{
  "head_dim": 128,
  "hidden_act": "swiglu",
  "positions": "rope",
  "rope_theta": 10000.0,
  "rope_fraction": 1.0,
  "bias": "none",
  "tie_word_embeddings": false,
  "init_std_o": 0.0,
  "learning_rate": 0.00797,
  "lr_mult_o": 1.41,
  "max_grad_norm": 2.0,
  "schedule": "wsd",
  "decay_fraction": 0.817,
  "train_tokens": 539300000
}
Each number is 128 + 32 x the weight over its row's rms, rounded and kept within 0 to 255. Layers, rows and columns count from 0. The size above them is the row's rms in percent of the matrix's.

# layer 2 MLP gate, 704x256, rms 0.129, rows 0-104, columns 64-127
size [107 106 105  96  92  94  92  95  97 106 100 101 101  94 116 107  91  91 102  98 112  97 103 105 100 106 108  98 108 127 104 108 105 104  93 101 105  92  99 103 103 104 100  96  95  90  92 108  90  94 102 104 107  96  84 100 108 101 101  93 103  96  91 104 111  98 101 101 107 104 104  88  99  98  95 100  97 106 102  99  92 103  98 103 100  98  97  98  96 100 112  99  96 104 100  99 100 100  93  96  93  94 109 100 102]
[[149 133 126 112 117 105 143 117 111 117 106 161  83  58 158 100  55 133 154 159  95 136 154 125 128  96 194 167 103 168 146  86 142 167 173  93 122 124 106 170 108 174 118  74 165  89  87 119  97 130 164  67 173 145  77 123  96  99 161 152 135 103 151 121]
 [197 133 111 167 115  63 162 126 156 155 118  65 163 118  79 103 193 123 111 137 141 123 144 152 134 146 164 100  65 120 128 179 171 126 175 139 171 148 133 127 157 158 107  85 102 142 140 130 165 207 166 162 106 100 100 115 173  93  96 134 121 156 139 153]
 [195 121 143 155 122 107 121 120 162 185 108 117 112 142 157 100 132 146 132 112 132 115 173 155  77 106 144 152 120 126 139 156 173 136 144 176 106 150 120 102 159 159  58 145 112 122  66 180 104 128  34 122 117 167 134 176 164 136 105  92 121 162 142 104]
 [ 98 128 149 104 122 102 148 164 103  28 135 138 116 138 179 159  73 145 177  67 138 204  99  87 123  88 133 139 128 136 111 120 109 141  85 179  79 169 115 163 142 137 146 151 129 126 135 112 189 129 118 135 178  86 151 128 170  76 149 103 115 144 107 157]
 [ 98 121 159 130 133 142  46 141 156 154 175 145 136 103 119 202 162 137  87 144 143  90  98  90 187  81 114  81 139 169 139 143 110 140 123 115  69 130 100 103 146 147  98 128 116 155 176 156 193 122 147 168 144 110 121 120 163 179 138 196 215 137 124 120]
 [171 202 191  79 139 171  92 127 111 136 118  90 169 118  93 118 107 106  96 163  93 110 133 118 133 135 174 146 160 133 168 121 180 159 118 188 140 110 122  99 106 168 104 106  97  76 132 133 120 109 161 177 144 165 106  53 144  96 108 109  92  87  69 118]
 [114  93 127  91 157 153  83 114 133 128 129  86 163 105 103 143 149 139 109 114 119 113 106 131 160 158 179  71  91  77 122 145 152 146  86  81 125 161 104 122 103 107 132 151 141 113 122 109 137 132  81 150 130 192 126 138 144  91 130 180 135 124 105 110]
 [150 159 129 137 158 148 165 100  73  99 170 141 112 124  96 115 110 145 168 176  56 143 170  77 153 146 169 135  93 136 156 159 137  93 150 145 110 169 117 155 159 106 172 143 144 116 114 147 108 130 102 124 137  62 196 119  95 134 145 128 133 136 165 109]
 [106  87 122 100 156 136 116 146 114 110 138  83 120 143 125 100 133 111 141 120 121 101 199 169 188 155 120 143  97 101  95  99 121 130 119 134 144 146 102 133 142 114  96  95 149 126  98 138 184 156 153  96  75 103 124 147 117 140 131 154  99 194 137 121]
 [124 154 152  46 113 150  90  84  90  61 156  86 131 136 109 153 122  83 203 159 172 161 102  84  88 125 164 111  69  98 135 129 110 109 105 141  98 108 124  84 158 122 100 112 122 122 119 181 113  97 164 166 123 138 179 128 128 126 191 123 141  83 130 133]
 [107 142 193  99 162 121  86 189 102 122  96 115 142 164 104 148  54 168 121 164 108 184 133 114 119  86 128 107  96 170 131 147 133 136  95  92 132 148 158 107 114 117 165 123 154 115  93 129 166 114 107 102  96 149 142 135 169 126 176 134 125 103 143 183]
 [ 67 161 113  70 129 157 105 111  47 152  97 188  93  90 128 104 158 101 169 134  94 125 128 159 116 124 152 145 106 216 108 105 118 155 153 112 103 132 109 168 109 173 101 154 138 164  82 133  84 195  66  95  79 116 133 137 143 100 141 144 191 148 151 173]
 [112 143 116 130 120 175 156  68  69 102  91 154 181 157 147  95 138 116 165 105 122 101 129 124 129  94 150 132 153 167  95 154 118  60  97 114  79 162 141 158 103 126 132 158 112 117 142 118 117 121 124 135 147 166 201 120 103 157 150 108  78 101 154  88]
 [130  79  83 151 132 146 112 115 127  93 129 113 114 142 146  84 150 139 133 165 121 109  94 110 147 109 133  93  34 133  90 149  89 128 106 114 162 111  85 158  89 128 112 134 105 119  89 157  97 123 174 137 131 133 173 171  65 135 143  66 104 136 168  94]
 [ 99 100 155  91 127 156 132 101  85 140 128 113 140  88 118 106 104 101 198 188 113 137 141 133 148 159 117 111 149 191 205 115 175 128 125 142 156 156 129 177 122  68 111 145 155 118 123 124 150 105 124 124 172 139 150 138 125  88  88 159 157  95 174 118]
 [ 99 134 141 138 153 104  48 174 130 122 149 191 126 125  88 126 111 141 142 113 128 161 104 108 126 117 151 104 111 117  89 143 113 163  96 109  90 124 108 111 128 163 103 121 107 161 113 137 179 133 135 180 112  88 139 121 130  88 143 102 179 124  88  86]
 [ 83 146 137  93 154 147 139  92  75 131 105 185 181 139 147 133 103  90 125 126 137 143 102 137 143 164 223 118  76 117  82  80 122  60 112  88 124  98 166 132 137 157 145 162 128 137 122 169 106  71 136  63 124 126 138  92 126 138 140 163 106  82 142 129]
 [172 133  93 170 136 110 168 114 176 114 119 166 106 104  56  91 133  83 113 106 107 233 131 137 152 128 174 141 102 107 116 144 123 173  76  71 169 124 132 141 155 121 122 158 163 157 113 151  91 101 143 151  72 127 153 117 117  79 185 167  79  81 183 153]
 [ 94  56  88  89 137 101 119  78  66 151 127 113 117 106  93 149 165 139 103 117 177 129 156 119  87 149  93 126  99 177 142 118  68 169  96 154 156  97 162 151 175 156 105 141 179 136 123 135 139 157 131 115 121 140 148 157 166 130 148 153 109 186 142 112]
 [144 129 148 113 168 120 114 140 117 124 110 109 141  63 152 105  96 164 141 155 124 194 135 157 119 160  79 120 107 102 152 155 129 129 117 147 107 179 143 111 111 132 150 205 153  66 117 170  94 172 112 130 155 158 168  90 160 159 153 106 109 145 107 166]
 [ 92 120 121 126  93 106 145 155 114 181  99 142 160 175  80 153  76 111 132 164  93 114 109 155 111 106 115 140 150 162 131 110 129 154 128 137 133 125 142 104 131  88 136  79 139 108 148 201  91 142 216 209 103 134 161  71 199 128 146 157 149  33 158  89]
 [104 105 183 107 131 148 165 150  96 136 129 127 166 102 178 121 150  58 102 153  80  92 174  93 192 158 195 103  78 178 185  87 146 169 130 142 106  94 166 157 143 103 108 177 100 162 145  53 149 131 149 157 112 118 120 113 144 167 116 115 123 113  95  98]
 [118  48 122 115  92 101 115 119 162 124 147 152 106  88  73  86 112 109 149 102 132 179 106 164 140 180 180 122 128  89 115 101  76  70 156 116 142  86 138  88 126 147 124 120 116 148 101  96 170 139 154 107  69 135 155 154 134 145 119 102 118  92  77 167]
 [151 132 182 177 141  89 145  93  92 134 160 120  89  87 174 114 124 107 153 172 131  94 158  69 171 139 172 179  88 118 126 125 175 127 121 118  87 125 110 112 118 123 172 190 169 140 112  79 172 176 113 147 123 143  98 159 134 177  92 143 114 219 125 189]
 [165 127 114 127  94 178 167 106 205 124 161 108  93 116 176 146 118 102 188 117 127 152 182  91  87 111 156  95 140 170 109 146 109 158 103 143 100 152 139 166 152 162 125 139 167 110 165 134 117  96 182 110 184 136  89 123 181 118 149 181 179 106 165 164]
 [137 158 115 123 114 140 154 153 111 177 122 170 104  99 136 106 130 134 162  76  92 127 162 106 112 101  97 121 124 112 122 144 135 100 208 158 144 123  99 108  80 142 124 122 135 101 131 120 113  92 109 150 139 138 163 201 167  84 183 117 139 158 142 135]
 [ 79 139 166 114 170 152  89 149 127 138 107 205 130 145  92 140  92 144 164 156 207 136  76 122 100  89 125 153 176 181 158 138 122 184 131 109 125 192 102  70 103 171 152  76 201 154 104 139 140 129 172  77 115 107 177 167 159 114 158 114 113 138 127 149]
 [168 172 152 111 177  97 100 156 101 170 150 151 117 180 115 111  64 195 169  73 128 143  92 151 140 150 168 112 100 137 119 156 125 102  44 100 132 121 121 131 130  87 129 116 135 137  90 166 121 136 172 138 111 113 154  81 104 110  76 140 121 121  85  96]
 [ 94 205 142  81 166  91  95 140 123 136 128  70 135 152 148 135  84 113 129 153 114 120  75 155  77 149 171 121 134  85 171 149 152  92 125 153 118 155 171 142 152 178  97 159 128 152 191  95 121 146 148 115 157 101 120 178 132  79  73 103 116 121 142 100]
 [133 111 166 118 139 131 103 144 100 160 130 136 106 147 159 152 130 151 160 127 117 134 166 126 141 108 131 183 134 156 131 164 138  93 140 107 153  77 134 114 122 101 110  51 133 131 116 173  52 148 110 127 105 129 107 158 113 119 104 189 146 169 131 148]
 [130  96 129 152  73 158 151  95 120 148 167 135 150 131 136 187 126 131  67 183 153 114  91 132 163 102 116  94 110 132 100 152 156 144 129  88  99  81 149 113 166 178 123 101 147 139 136 148 124 144 111 159  78 127 157  80 177  81 137  86 122 109 121 131]
 [ 70 183 173 153 213  74  75  75 108 147 148 111  99 118 113  91  54  93  84 106  77 151 142 158 181  86  97 117 143 181 148 129 126 130 115 103  82 166  91 128 129 126 108 104 102 104  99 159 171 139 127  86 164  80 106 161 101 124 147 142 197 133 131 145]
 [ 90  95 124 142 139 126 120 136 161 122 129 121 110 128 155 110 138 175  94 118  81 102 110  79 161 141 117 185 130 124 102 168 125 162 115 128 134 178 108  56  95 168 167 159 128 103 108 162 176 148 149 148 169  54 127 120  84 140  71 104 132 116 121 146]
 [161 136 145 136 122 117 145 137 170 149 147 135 134 161 176 187 145 116  89 130 149 105 145 166  84 145  79 131 152 160 139 170 179 110 174 150 155 159 165 119 178 182 202  95 132 173 137 154 150 130 135 112 160  90 136 186 162  85 152 131 114 118 168 139]
 [ 51 139 199  69 111 149 150  73 115 194 133 178 100 155  97 156 172 117 142 154 124 117 112 172 181 139 156 135 173  93  68 144 149 109  99 156 164 114 159  88 146  59  57 105 104  54 109 140 113 155 146  89 150 168 131 108 112 102 151 134 105 107 125 187]
 [144 206 134  97 145 114 148 166 121 157 162 111 125 118 177 116 129 200  81 159 173  90 175 159  93  56 138 176 116 105  95 176 118 124 126 122  97 133 157 165 136 152 138 108 139 115 149 158  76 125 172 113 157 100 148 135 126 118 170 139  96 137 169 147]
 [131 137 126 151  97 126  76 129 141 109  91 109 129 161 178 138 108 127 141 115 132 121 112 116  71 103  93 122 164 136 116 221 111 108 160 132 138 149  83 151 100 116 166 104  67 173 143 161 121 145 147 125 124 177 129 136 155 153 178 161 145 111 140 152]
 [165 179 168 168 161  75 120 186 134 169 140 136 132 123 129 114 149 129  75 135 146 124  89 116 106 131 154 156  93 150 145 113 100  91 105 169 167 184 230 145 126 139 146 135 138  95 142  90 169 123 171 126  86  55  93 172 192 152 162 102 115 144 129 177]
 [194  26 143  76 145 115 176 175 118  93 123 123 161  85  62  87 152 103  94 106 100 122 130 136 160 173 177 181 172 134 176 151 107 102 111 158 139 180 141  96  82  82  94 153 109 130  70  93 136 103 110  72 129 212 117 147 113  83 103 143  99 134 113 178]
 [ 53 155 119 175  98 147 101  99 111 184 123 182 158  68 128  97 168 110 153 159 143  97 142 133 169 156  97 135 118 102 103 170  99 147 106 148 110 141 130 111  82 187 190  92 138 122 137 144 152 142 124 153  99  92 132 113 143 204 124  90 157 177 123  59]
 [167  91 156  90 107 100  96 165  85 145  79 119 106 129 148 124  99 114 151 198  98 124 154 164 112 119  93 147 133 152 130 113 190  55 175 113 173 103 188 173 154  96 121 133 133 124 123 142  81 172 142  96 146  90 173 159 151  78  67 129 132 110 140 123]
 [137 122 128 157 170 133  90 101  91 151 114 130 115 139 155 103  43 156 160 169 136 133 107  64  77 135 153 115 125 133 125  94 109 124 138 183  96  94  98 187 118 135 160 148 100 139 185 120  96 129 122 152 158 174 178 166 177 138 151 130 133 110 154 122]
 [150 132  81 129 120 179 127 109 103  88 121  66  64 130 120 131  92 162 176  89 135 190 118 131 154 119 124 140 110 174 108 107  97 158 112  76 105 189 157 124 138 167 160 164 126 106 169 104 139 150 147 103 134  86 170 166  73 162 121 153 132 137 108 142]
 [ 98 136 132 117 121 165 150 155 142 157  51 145 114  66 135 189 141 175 105  95  97 142 134 181 109 143  81 103 127 106 115 112  93  80 127 100 124 113  91 168  98  55 101 191 125  84 143 146 142 114 130  88 167 122  96  98 190 106 130 125 135 147 155 149]
 [112 102 125  39 112 100 151  84 148 146  86 144  73 123 124  97 157 110 182  79 171 155 151 151 168 153 150  86 168 140 177 140 112  86 103 143  88 122 115 120 137 105 130 177 138 126 142 134  72  85 206 114 153 126 143 148 101  71 162 112 148 117 119  99]
 [110 119 157 142 139 108 170 151 216 113 131 144  91  97 154 183 108 140 122 112 104  91 152 123 126  90 115 124 123 131 198  94 137  63 129 109  85  76 127 116 165 112 110 133 130 121 196 185  86 203  95 101 118 133 141  77 114 109 169 162 159  57 189 154]
 [ 78 124 123  97 153  74 175  89 107 122 113 139 132 164 112 197 140 147 122 137 144  99  95 140 103  73 111 156 157 144 176 116  58 105 125 122 178 136 132 160  74  77  78  98 123 135 110 148  28  85  81 107 194 102 143 176 150  96 185 149  83 116 133 138]
 [140  88 173 115 113 110 118 144 116 113  78 158 149 105  56  51 108 181  88 103 129 153 147 122 142 126 126  77  69 167  85 165 168 184  97 126 175 129 219 156 110 101 114 162 156 118  77 138 116 131 183 155 109 178 103  91 142 128 146 151 122 113 119 149]
 [ 90  99  99  88 151 145 106 123 113  90 123 119  96 125 159 165 109 177 166 101 102 178  89  82 110  66 153 116 136 166 143 119 146 184 133  51 124  99 152 158 109 118 124 152  69 131 132 121 136  79 133 168 178 107  89 106 127 114 130 149 174 118 178  99]
 [160 122 182 115 152 113 128 155 182 155  98 173 113 114 131  65  69 140 118  89 126 116  96 184 147 123 127 164  99 123 199 140 205 149 114 153 144 113 126 117 110 146  82 156 120 127 104  91  44 134 102 129 147  91 130 101 107 143  95 116  77 144 173 136]
 [135  97 129 159 116 108 102 143 131  81 112  97 163 153 112 181 141 131 118 113 125 115 114 114 133 121  93 185 155 147 135 163 193 176 169 118 145 161 136 156 186 114 108 136 151  73 156 150 133 173 141 164 165 154  94 173  95  99 121 140 157 100 139 159]
 [127  66 160  94  91  87 128  95  65 126 135 117 110 121 141 136 181  92 141 118  88 151  64 144 146 156  71  61 164 118 168 190  99 121 216 130 123  60  87  75 168  79 109 153  76 145 114  61 133 102 166  63  90 140 166 138 126 118 167 159 139 165 101 134]
 [106 169 120  97 135  87 158  84  90 113 165 126  98 119 149  86 152 109 162 136 174 153 141 151 179 153 101 137 113 173 108 103 122 125  74  84 139  36 168 179 159 114 115 135 173 101 136  89  37 103 158 160 151  78 109 112  80 109  80  96 155 121 103  85]
 [150 117 120  94 120 100 127 120 133 106 101 162 195 168 112 110 140 125 113  52 136 134 119 144  82 110 130 129  92 147 153 135 163 131 140 135 180 154 161  98 112 148 127 125 198 195 122 103  92 126 190 128 196 145 130 159 140  99 119 110 126 155  99  96]
 [149  96 104 142 158  75 109 121 112 171 124  81 138 122 101 106 149  85 203 104 132 142 144 126 149 157  88  89  69 139 191 126  93 159  76 148 143 112 137 194  96 127 114 121 162  95 119 155 144  95 150 170  77  94 132 103 206 104 123  83 156 144 137 107]
 [106 105 135 119 131 149 187 185  63  71  93 136 137  30 124 126 101 137 140 184 110 179 110 126 127 186  74 146 158 114 112 114 111 138 113 127 108 155 111 153 142 117 107  81 160  96  96 131 133 150  83 204 159 181 114 141 147 109 126 143 167 183 154 111]
 [114 142  65 146 162 194 134 143 177 117 143 120 128  67 123 202 159 134  56 156 160  82  80 106 124 146 175 123 127 135 115 129 164 171  63 120 112  92 119  61 129 150 149  68 118 113 135 180 124 159 111 132 163  91 117 121 125 116 138 159 145 124 113  81]
 [123 132 115 134 145 113  99  69 141 172  88 131 139 115 119 109 113  90 198  79  82  91 106 193 135 105  99 112 138 136 163  81 135 122 132 105 156 164 129 132 113 146  51 114 123 103 140 105  86 160 110 123 119 181 137 147 140 138 113 121  99  98 160 140]
 [ 66 161 182 154 128  84 188  93 125 139 169 126  61 191  95 135 142 172 119  71  97 206 117  66 150 178  96 138 194  77 109 176  96 177 120 136  84  99  71 180  88 124 123  99 136 120 136 174  73 120  98 218  60  66 124 142  99 193 129  78 125 171 165 159]
 [146  91 116 122 154  94 115 146 108 149 169  52  96  76 125 101  78 124 168 131  67 102 155 165 153 125 147  94 117  94  94  91 142 143 110  78 101 100 128  92  59  66 130 116 171 121 126  77  84 102 121  82 104 117 108  76 145 134 142  86 108 120 199 165]
 [120 149 110 124  83 137 166 107 161 109  91  97 129 116 140 112 112 150 157 144 149 138 120 169 123 161 141  74 121 153 111 131 134  74 119 110 134 149  94 173 135 112  92 143 133 100 155 127  85 122  81 159 104 111 158 123 119 118 103 180  81  92 112 156]
 [168 123 149 114 105 141 156 162 108  89  88 144 158 140 107 174  80 106 180  99 124 157 112 103 108  77  94 143 201 105 141  96 154 148  84 148 192 183 165 123 121 140 164 157 150  95 129 113 153  77  93 146 113 139 131 145  88 150 105 152 101  37 167 131]
 [118 147 137 131 171  97 101 116 138 114  60 185 151 173 145 107 134 122 123 121 169 149  66 114 135  61 205 125 156 138 150 152  79 141  76 100 131 116 144 130 134 192 107 153 189 134 131 115 137 117 125 127 198  54 138 168 129  63 183 107 149  65 130 112]
 [130 137 142 149 141 115 119 129 138  79 129 114 109 208 138 103 178 165 103 140  96 117 146 177 145 193 106  74 159 133  96 107 115 147 152 176 125 131 163  99 117 194 160 101 162  82 131 139 138 130 162 151 125 108 150 155 189 169 109 163 122 148 168 163]
 [147  77 139 100 131 145 134 143 105 119 155 162 121 169 124  93 144 131 160 180 138  90 164 107 138 114 136 153 188 110  93 110 117 142 149  80 114 123 122 149 110 153 146 100 174 183 206 114 194 136 130 127 118 103 144 123 142  78  92 143 152 138 119 174]
 [ 92 159 162 140 134  69 112 197 107 107 116 165 141 160 201 134 149 138 125  93 130 137 145 147 139 119  94 142  89 201 143 133  98 138 130 178  98 198 124 149 157 118 158 152 165 147 101 154 164 128 103 167 144 153 170  90  76 131 179 121 163 163 115 181]
 [163 166 156 153 137  67 151 114 112  99 170 118 190  99 152 149  84 177 103 122 127 126 154 106  68 131 116 179  89 135  93 105 136  45 138 125 142 114  86 154 123  99 179  96  96 152  78  89 121 163 134 113 142 100 145 188 115 104 133 167 137 203 130 131]
 [135 182 128  84 123 115 184 101 149 136 144 101 108 154 193  92 155 114 115 131 166 138 144 147 185 126 151 158 164 157 133 110 164 126 157  93 129  84 133 138 182 119  94 168  91 105 198 144 116 188 116 130  97 127 131 161 122 162 145 150 137  88 180 142]
 [155  67 122 135  97 131  84 207 241 159 158 145 111 164  98 122 139 126 141 104 154 178  92 141 102 131 121 120 142  86 197 156 140 189 126 110 118 121 159  90 128 129 133 115 179 111 165 127  96 153 135 134 137  99 179 100  83 131  98 116 167 136 129 163]
 [156 124 139 144 137  76 108 137 113 108 145 208 114  93 101 175 150 126 150 151  94  72 133 142 181 143  85 148 222 133 110  94 156 124 140 152  90 147 139 160 107 144 145 187 130 112 177 144 166  86  95 111 159 103 104 174  93 156  92 100  75 154 145 119]
 [162 153  74 125 139 157 121 116 146 108 162 107 118 121 158 112 116 169 140 106 144 184 111  67 190  58 181 139 126 137 122  98 150 147 130 105 161  55 128 155 130  92 149  57 140  90  82 109 122 128 144 122 177 129 195 102  84 148  90 118 124 120 158  44]
 [154  84 112  87 160 158 100 145 124 144  81 140 224 158 113 125  97  79 113 164 109 104 135 129 106 121 148  95 140 135 117  79 120 104 150 135 160 135 149 135 164 161 123 125 130 143 102  94 183  99  95 172 173 139 165 185 173 115 123 183 113 122 128  80]
 [137 148  77 116 114 132 102 109 112 135  90 120 184 130 119 151  83 134 136 111 167  75  57 108 131 130 125 122 107 119 119 112 109 134 147 167 148 130  65 166 126 129 143 127 109  60  88 105 121  76 170 190 142 132 122 104 157  99 145 110 140 121 138 127]
 [136  85 124 129 187 111 158 169 112 163 126 102 132 100 139 106 152 104 145 159 103 116 170 106 180 112 117 120  84  95 178 115 158 152  74  91  88 170 137 111 116 144  78 151 101 136 137 104 189 113 122 105  78 133  99 175  90 127  75 102 122 133 142 115]
 [188 119 169 116 136  85 119 101 121 194 137 117  83  52 105 143 196 135 184 161  97 107 134 173 117 180 114 150 129 166 117  89  88  87 106 122 120 121 167 153  94  65 125 197 143  83 153 165 149 135 147 123 112  84 136 164 119 196 201 121 127 104 156 144]
 [179  94  61 115 120 192  96 150 162 157 142  81 130 169 146 128  94 164 137 111  55 177 116  95 143 175 163  86 144 153 149 207 128  79 111 146 118 149 123 117 166  85  84 126 179  76 169 127  58  88 113 150 170 141  41 125 160 118 126 135  92 103 143 121]
 [113 133 158 107 128 144 163 120 154 109 160  82 130 101  90 130 162 115  92 110 110 150 163  85 139 101  96 174 229 163 125 127 137 111 109  67 165  97 115  91 132 130 237 183 125 140 143 120 162 133 112 149  99 143 162 155 117 123 127 195 155 150 169 134]
 [159 127  88  86  75 148 146  97 147  80 117 117 102 112 115 137 123  43  66 165  98 101 199 133 167  99 122 113 135 129 122 180 146  90 163 124 111 111 156 158 138 129  84 156 138 100 124 111 104 123 124 135 147 113  99 175 132 128  73 113 140 154 165 146]
 [162  90 132 115 123 179 195 119  80  99 127 186 119 146 108  89  84 148 121 145  75  96 145 172 151 100 126 125  95  84 148 115 106 169 108 131 163 119 106 211 151  79 126 143 160 113 111  94 103 115 106 125 150  95  85 157  88 116 121 102 155 164  96  31]
 [161 156  89 104  75  69  70  76 108 128 115 161 142 170  92 115 124  52 123  95 168 103 103 159 163 154 177 141  94 162 130 114 135 116 182 124 132 217 149 120  96 123 175 137 147 124  83 154  85 128 132 136 136 131 199 148 150 182  99  75 112 128 124 168]
 [126 101  67  93  97 177 166 115  83 134 160 169  86 100 131 115 179  90 155 119  94 162 147 143  65 124  57 120 147 139 142 106 130 200  89  82 150 150  94 180  81 102 132 138 124 132 111 134 108 167 137 157 121 117 106 133 130  85 121 125 106 104 104 135]
 [143 147 175  86 134 142 122 136 157 166 135 130 126 149 125 111 129 115 185 120 128 118 154  89 138 152 124 101  73 158 112 156  71 108 116 129  52 143  87 145  97 131  86 150 151 170 144 141  75  94 114 132 100 132 136 155 136 113 141 156 114  91 101 158]
 [128 151 137 124 143 108  94 100  77  29 130 137  71 140 139 156 129 121 147 109 110 135 132  72 126 107 136 183 147 168 135 112  85 203  92 132 130  89 199 132  96 198 112 102 113 183 121 146 130  88 132  80 197 128 155  90  90 110 117 154 136 174 144 141]
 [135 125 125 120 137 169 106 102 109 161  73 165 138 134 147 133 100  70 123 126 200 182 125 179 118 168  64 150  99 169 105  65 117 106 127 101 139  85  98  94 164 133  77  93 107 111 198 144  99 122 132  57 114 110 154  60 143  90 157 169 105 122 133 119]
 [ 87 139 145 135 109 103 141  92 111 146 149 183 179  88 106 115 138 116 156  89  87 170 117 169 178  97 128 122  89 186 156 109 110 158  67  69 129 145  75 116  86 137 146 116 107 136 105 123 155 146  95  86  85 153 169 176 110 111 185  89 189 134 162 111]
 [148 164 140 149 152 148 117  85 203 146 113 221 112 111 154 132 107 135 102 144 166 152  98 118  87  93 131  95 132 123 159 144 129 182 133 128 124  81 105 165 139 173 135 103 158 108 114 158 136 131  99 138 188 125 104 132  88  49 126 124 104 127 140  94]
 [189  90  84 181  97 142 104 122 162 163 126 124 161  70 124 157  94 116  93 139 161 188  92 121 129  75 139 123  91  87 129 107 161 135 132 128 142 167 113 142 109  96 103 152  82 118 131 176 109 106 116 103 136 117 117 148 132  73  99  95 143 135 150 127]
 [151 169 148 174 157 143 138 124 103  91 166 135 151 136  89 111 105 146 146 120 131  64 135  97 111  91 129  85 105 159 145 184 124 109 164 152 102 168 119 118 123 186  95 115  79 108 180 119 132 168  74 114 172 134 164 131 116 198 117 126 120 153 119 180]
 [149  90 156 126  97 117  54 151 161 160  99 202  95 176 153 144 117 176  73 162 126 109  93 171 175 137  68  73 124 162 113 202 103 164 117 172 100 145 142  65  98 165 149 169  99 148 157 164 175 123  90 151 153 133 147 107 138 115 152 107 148 137  94 165]
 [155 113 234 135 145 106 123  53 147 133  87 111 111  85 123 155 124 175  87 158 114 112 125 157 141  97 144 177 106 115 179 144 107 152 123 140 135 196 176 178 145  87 112 149  93 105 123 135 144 112 114 191 120 136 143 171 156 159 146 162 113 130 197 140]
 [146 151 201 144 162 169 116 106  76 125 135 122 103 111 149 116  98 124 163 110 130 131 118 140 127 115 135  94  98 154  97  86 145 103 173 107 137 177 118 122  65  89 130 136 135 105 151 113 152 132 128 169 119  80 137 100 143 148 203  97 157 137  97 126]
 [120 168  71 141  97  89 110 132 136 159 168 127 126 134 134 105 140 137  66 175 236 187 139  64 157 120 163  98 183 160 135  87 131  90 167  86 144 111 111 108 127 165 120 153 132 105 174 137 143 154 145 183 160 124 138 126 144 147  81  84  79 114 117 177]
 [130 182 110 182  50 102 117 133 130 105 121 158 111 153 155 158 158 144 146 134 128 127  93  73 154 117  92 187 120 140 180 146 102 165 153 180 162 110 194 122 120 113 145  93 122 120 165  83 177 150 161  88 125 127  79 126  93  96 152 153 131  95 106 100]
 [159 152 101 145  86 118 190 117  99 105 141 182  99  84 147  60  96 122 137 143 101 132 140 114  95 135 114 115  91 137 157 104 119  93 120 113 121 142 144  75 137 122 184 133 128 118 133 172 147 148 148 106 104 168  78 129  93 176 136 189 121 168 158 177]
 [125 136 147  65 114 145 147 152 159 110 132 128 142  91 130 100 128 151  80  88 135 136 113 117  88 162 115 113 178  52 102 126  83 116 181 108 167 173 150 141  91 152 113 161 137 145 127 152 129 139 100 154  71 200 180  83 124 139  94 105 173 125  83 190]
 [142 119 134 191  89  93 119 110 146  75 130 101 116 169 130 181  97 121 143 103 121  92  97 191  92 167 141 147 165 126 156 131  69 113 123  97 146 111 158 169  76 156 154 102 154 167 183  62 108 106 124  73 122 114  84 126 107 110  99 151  87 164 131 162]
 [111 152 194 126  81  80 113  49 145 163 133 129  79 140 120 195 166 114 132 145  59  99 117  82 130 122 149 103 116  72 147 115 102 167 187 111 111 135 186 132 128 110  97 170 122 117 234 154 112 156 150 149 147  89 134 147 106 164 122 170 177 145 110 140]
 [127 119 129 157 119 193 132 201 116 163 118 137 162 163 127 104 180 174 110 115 128 145  89 130 121 132 153 133 144 134 139 146 248 149 147 150 119 111 135 102 118 126 146 147  74 101 226 138 114  88  92  71  96 155 131  64  86  94 169 119 125  87  73  98]
 [148 156  74  75 164 150 138 145 134  79 105 106 131  95 114 108  89 143 154  91 115 130  79 122 158 178 156 160 134 161 184 183 162  69 145 118  90 147  93 163 101 171 131 118 110 160 117 187  91 105 127 110 171 112 151 149 161 116 160 161 115 200 136 179]
 [176 140  89 133 134 109 135 172  94 169 175 132 112 109  89  49 135 109 135 129 155 144 154 150 151 129  47  98 121 108 165 105  77 108 155 165 152 208  88  85 146 128 113 102 127 158 116 134 162  88 112 143  59 131 163 138 134 135 204  79 157 131 117 100]
 [102 141 132 193 181 124 104 103 153 122 156  87 131 150 137 154 148 130 145 105 146 140 121 136  80 129 120 130  59 100 116 190 103 120 129  92 137  93 172 204 167 168 101  49 115 184  93 136 163 126 140 122 151  89 118 115 113 129 143  65 139 195  68  94]
 [172 129 187 163 138 109  99 118  65  91 154 176  99  71 103 135 160 137 142 141  68  73 167 149 152 135 152 116  76 139 162 135 125  66 114 146 125 140 133 146 160 140 145 117 109  97 128  79  83 166 129  62 118  81 158 126 133 115 107 160  70 163 159 170]
 [131 166  82 115  49 116 123  48 174 173 173 106 131 126 115 162 180 176  82 116 123 124 156 140 116 168  61 117 122 132 113 109 171 122  44 108 127 130 142 156 117  99  85 157 117 153 141 104 107 159  78 153 152 198 119 136 142 182 122 112 103 158 134 125]
 [ 97 110  84 138 155 132  72 173 134 118 127 150  83 110  99 121 166 148  76 166 129 140 117 161 167 142  53 152 111 157  89 111 153 135 155 129 136 180  82 147  91 149 130 163 139  95 129 172  79 139  97  77 112 128 146 155  61  94  96 112 161 117 144 122]
 [196  70 162 103  99 122 120  92 142 111 130 118 113 108 157 175 136  94 168 142  84 183  84  44 135  86 192 137 127 152 164  95 118 110 137 188 108  97 143 150  58 147 104 122 138  93  88 131 172  93 154 151 116 119 123 105 117 130  51  85 163 116 111 212]]